{"n_layer": 20, "d_model": 160, "n_head": 5, "n_kv_head": 5, "head_dim": 32, "d_mlp": 960, "vocab_size": 2239, "activation": "squared_relu", "norm": "rmsnorm", "norm_place": "pre", "norm_eps": 1e-05, "positions": "rope", "rope_base": 10000.0, "rope_fraction": 0.5, "qk_norm": true, "attn_scale": 0.247, "bias": "none", "tie_embeddings": false, "parallel_block": false, "extras": ["some layers without attention", "local attention windows", "gated attention", "value embeddings", "hashed n-gram embeddings", "a smear gate", "an embedding shortcut", "learned residual scales", "skips across layers", "capped logits"], "init": "normal", "init_std_qkv": 0.0376, "init_std_o": 0.0, "init_std_up": 0.0376, "init_std_down": 0.0, "optimizer": "adam_atan2", "lr": 0.00158, "beta1": 0.95, "beta2": 0.98, "weight_decay": 0.21, "lr_head": 0.00708, "warmup_steps": 331, "schedule": "wsd", "decay_fraction": 1.0, "decay_shape": "pow", "final_lr_fraction": 0.0, "batch_tokens": 32768, "seq_len": 1024, "doc_mask": true, "train_tokens": 243200000, "steps": 7422, "dataset": "wikipedia_en"}
Each number is 500 + 40 x the weight over its row's rms, rounded and kept within 0 to 999. Layers, rows and columns count from 0. Numbers have three digits each. The size before them is the row's rms in percent of the matrix's.

# layer 7 MLP down (transposed), 960x160, rms 0.0763, rows 677-685, columns 0-159
122:497526527560499476490413494466471532512495476485417473536516499530366529565511573463561493563445520499480545490494513563508509521520498434503444553434504495534500522495536513473515516446493514496484477515414489507508474567509494559399530519490448523479414516488467510561437589536465456510453457525517467477451457453462510486537480506533504493506507489471533522554496498523500484463506499414505538506490617567520431456550502441524436490500484401494526561527516487482580548528508493
100:517530519491449405492551547450475498564477529484404443507500517434500439474545553526484505517470515563562451459512508565501555526566479517547523522470463528544440468428519467575503613588477472467531494534521544544472497428518464500526590577477523499495497509586534491513478463441509510452504532490478505451496453487459431548495513532462516503533521535486486474524467534557561486520449515500504494431526547545523518523521423504494554497481510571491441469513562457448469543527495556
099:536474494540420483563517486454503362530507500497542532523561486519469468519492548434539520534508467539451433489523551493530543432479522537479522475493568504410491496467502503538574553450483509470471518547473472489544561511506495449495468494508483490545432532509554467503429579493471503476540445460467472541484502489461507559569536499459477599484543463525517565527468398441518525510545482497512519501505478533515531452540485524458530457477473502529458476512569513470608586552461469
093:549426522564533505522459476497583459509527490538503578469478515497466497488480491504542524495391463421526471492601443403537521509566531447495515520464461532451527519508444493539517496531530482464477485522573490481562476500524568542513497470475565521490486521490503471501444548468529491499507435602493533503463527484502508574535460558512508533505504531518424461576480419493547538536427444452524495488561504544557586452539475545494539559492542545490509493511518585525539533501480501
106:450515586451477523527454540472529498456487476538508457525504568513463439460506465511565518483503476514454483528511509499481446459504548472491538478469459496441533524503523499492543489465579556499539471453464501484455537463562590496486499477556532449446563455520498401480579473519480565495429488473462551448502526521508558492519498468513544494548518472485534525542529429479537474500451426500490512588442489590500511405557454510519456450509514497548464497540558387501522561451536544
104:506545472481492562475430526479448503520448558458472492520466548570472455506496422551445489502533528546491464441502553481465507466541509510443527466506512552519480532523514480496462576508554511549456512541459535467443532521403441533533422553470481505511515577483555529436474492432521545408547530455490427471479498495466424549535486501469469526507516422476507463575552488447565495459501513416495568476463576526562534469501456521563508511467479551507523480456497494532543551522482462
106:577466486412481463552541515469510500542589567477551512474520502566458500454528555587509501482406486481473540502534545550479569469490529512442486521536484536500475515533508592531535520490505520504484432487519421442554502511522547529434461503499542508531435516499501524455547514533509415456497490550422497475510451469403483559532521490480494481494565523527501505507496493484504491514430498476509506506512547459551523513512524583412563525474532508549565499455504536506525625490450455
108:525468525472508522451521509460473514496453515509464519585507498558529494529560514497533519517483569448524474479531511570485540535558459563468549495546401430478510418535522564450505459525469468486461472530521539445498512505533492465445548534568500530566497524503522572523505417514540511481504478480483560504461463484485549440439532479501442534493455466486508504500503549466528568458504486525542498432510374444481418524526440549498551447534464414493548493518432543482423465552478516
106:486492529615467489494501527512516576548523516480485510505461456481496538485490514529548498441547525530529517488546548449508500515491473530505504458485500539512452572529464512511513457598486598491531524470458520532430515453561442531522443480505447471558453475558511487514463494569512487504413523495440529570461433485467547497465524475495552477507470446548491487492496444489413482541502531493547541527492608451464562414557467541453433431570466459511434467549513505541530538491495473
# layer 7 MLP up, 960x160, rms 0.0854, rows 678-685, columns 0-159
098:470466517465437546515543570543428496434418478504551528466531564452501470570428459533455497427399460533462517501471517573452532471487503547476492431504527554508505499479529538431592473463515542547451472466452478517461490537498499526473487440505523471471434484491450448461489503508525481550477538495519524471521489599500521472518539556446552546503524440554502526474504553526541536483439543500504503427512483490474516539392478454513548572466472501451509450470558521472538456475494518
098:491464441484537562560526582513502575453566451611482470567545475485544476521526556540522560419504468479417490507466548500498438465526498518510503497549549533467509477529521616512563566454488491468474524452487491468505485544499550528523467428484478507495482498498535482480461453478492442539494434437463524478544507534472499499494561440572489577469488532553504439490441470501520552531481488537528503459527563490531428511510571495490526501490489473523466437572442524507492476437451441
089:543503518529552506484533482552448520520546525488484455526522499492563477507543502445483566480533535505464528519450499498453484535416373590503490522488536500572514472512519540557552492554555519478484506454449483463477562492511468493492505503539503491514525465460435477484567534429498528420489471466505486516523480528493474517439522488466552481487609546522482556448529560521464482507540558553608498480494449461468444484432568486465447462506536490474553402464529566551450429516497496
103:410499527504499469453549507466456553414462473482486473437491515471543485474522589457464533468505481486487463474447500475445534532449429481473555508504460441547525456425472463487525458523458483474526479505437493518500552505517478451540477501491514519464469502593419461449479491500447513517529465411426435464503538489512441571514563513502488433577527555578543471508402501488530471473444460478475514500493513487492425524562451495416474456506453468550510508548501466496478463461493566
102:442477487379521528448548449472480548487455497492485497508555543519503603495520574514485491486481485570581488469548506526567523458463395512482564472584426515543427469414498444505529545529520482494545534493515462452499537507501456539507427538438504539462468536534531476481472491465493411489572509504415464442510430450516462559466502486537498456523459509483471511465456539553517456463472511535504454505500491499475413464532450517516500486510538457475520453524552503523538487518499448
106:466458477505476491514558527500503603503446490506497503563473524516567498536524463575522524432411530509539445431522476477477490463525536510469489535606466491478511504532543525482538577446467535539475449426506492466517491584546551492530528579500498562508427505502512542547509464495507467501484490489444519474477460549502538556598482545468491507468498557524472526632446512498430486424504497490574498460520517445578462523446486481476524527479463474472499559441500491489517499471513428
108:484434508483477532524486462495415598486526497580534458503494468488570539516542511530516523545421510505501502497512457512553500502482441479474514479544477538513472466461533509504509575521514542550554502469474497528469490596551496539547409457442507489580532519421520503415565495526475515583550479531494473505486502475522449491521547547461457463503539394517494433533516496502527529513478473506581472502535578432553536490519508431495433499591557532507569546543500553514477468459513514
107:516535503515416425477543513493506567498515498500488501464495444458548573467478529490502448458456563612475490512476403512500512503550516555535518455519485515468451449515481521481485522489474544527522475521493475544515485526502475493462366503481490492540480489439544482496485476534466467514431548564476543514520479545548537567454489486464504453503610532530479523425506502548543486427445561464524514493528508476577596499522540548492544517569551550456526505544580529450496503422501510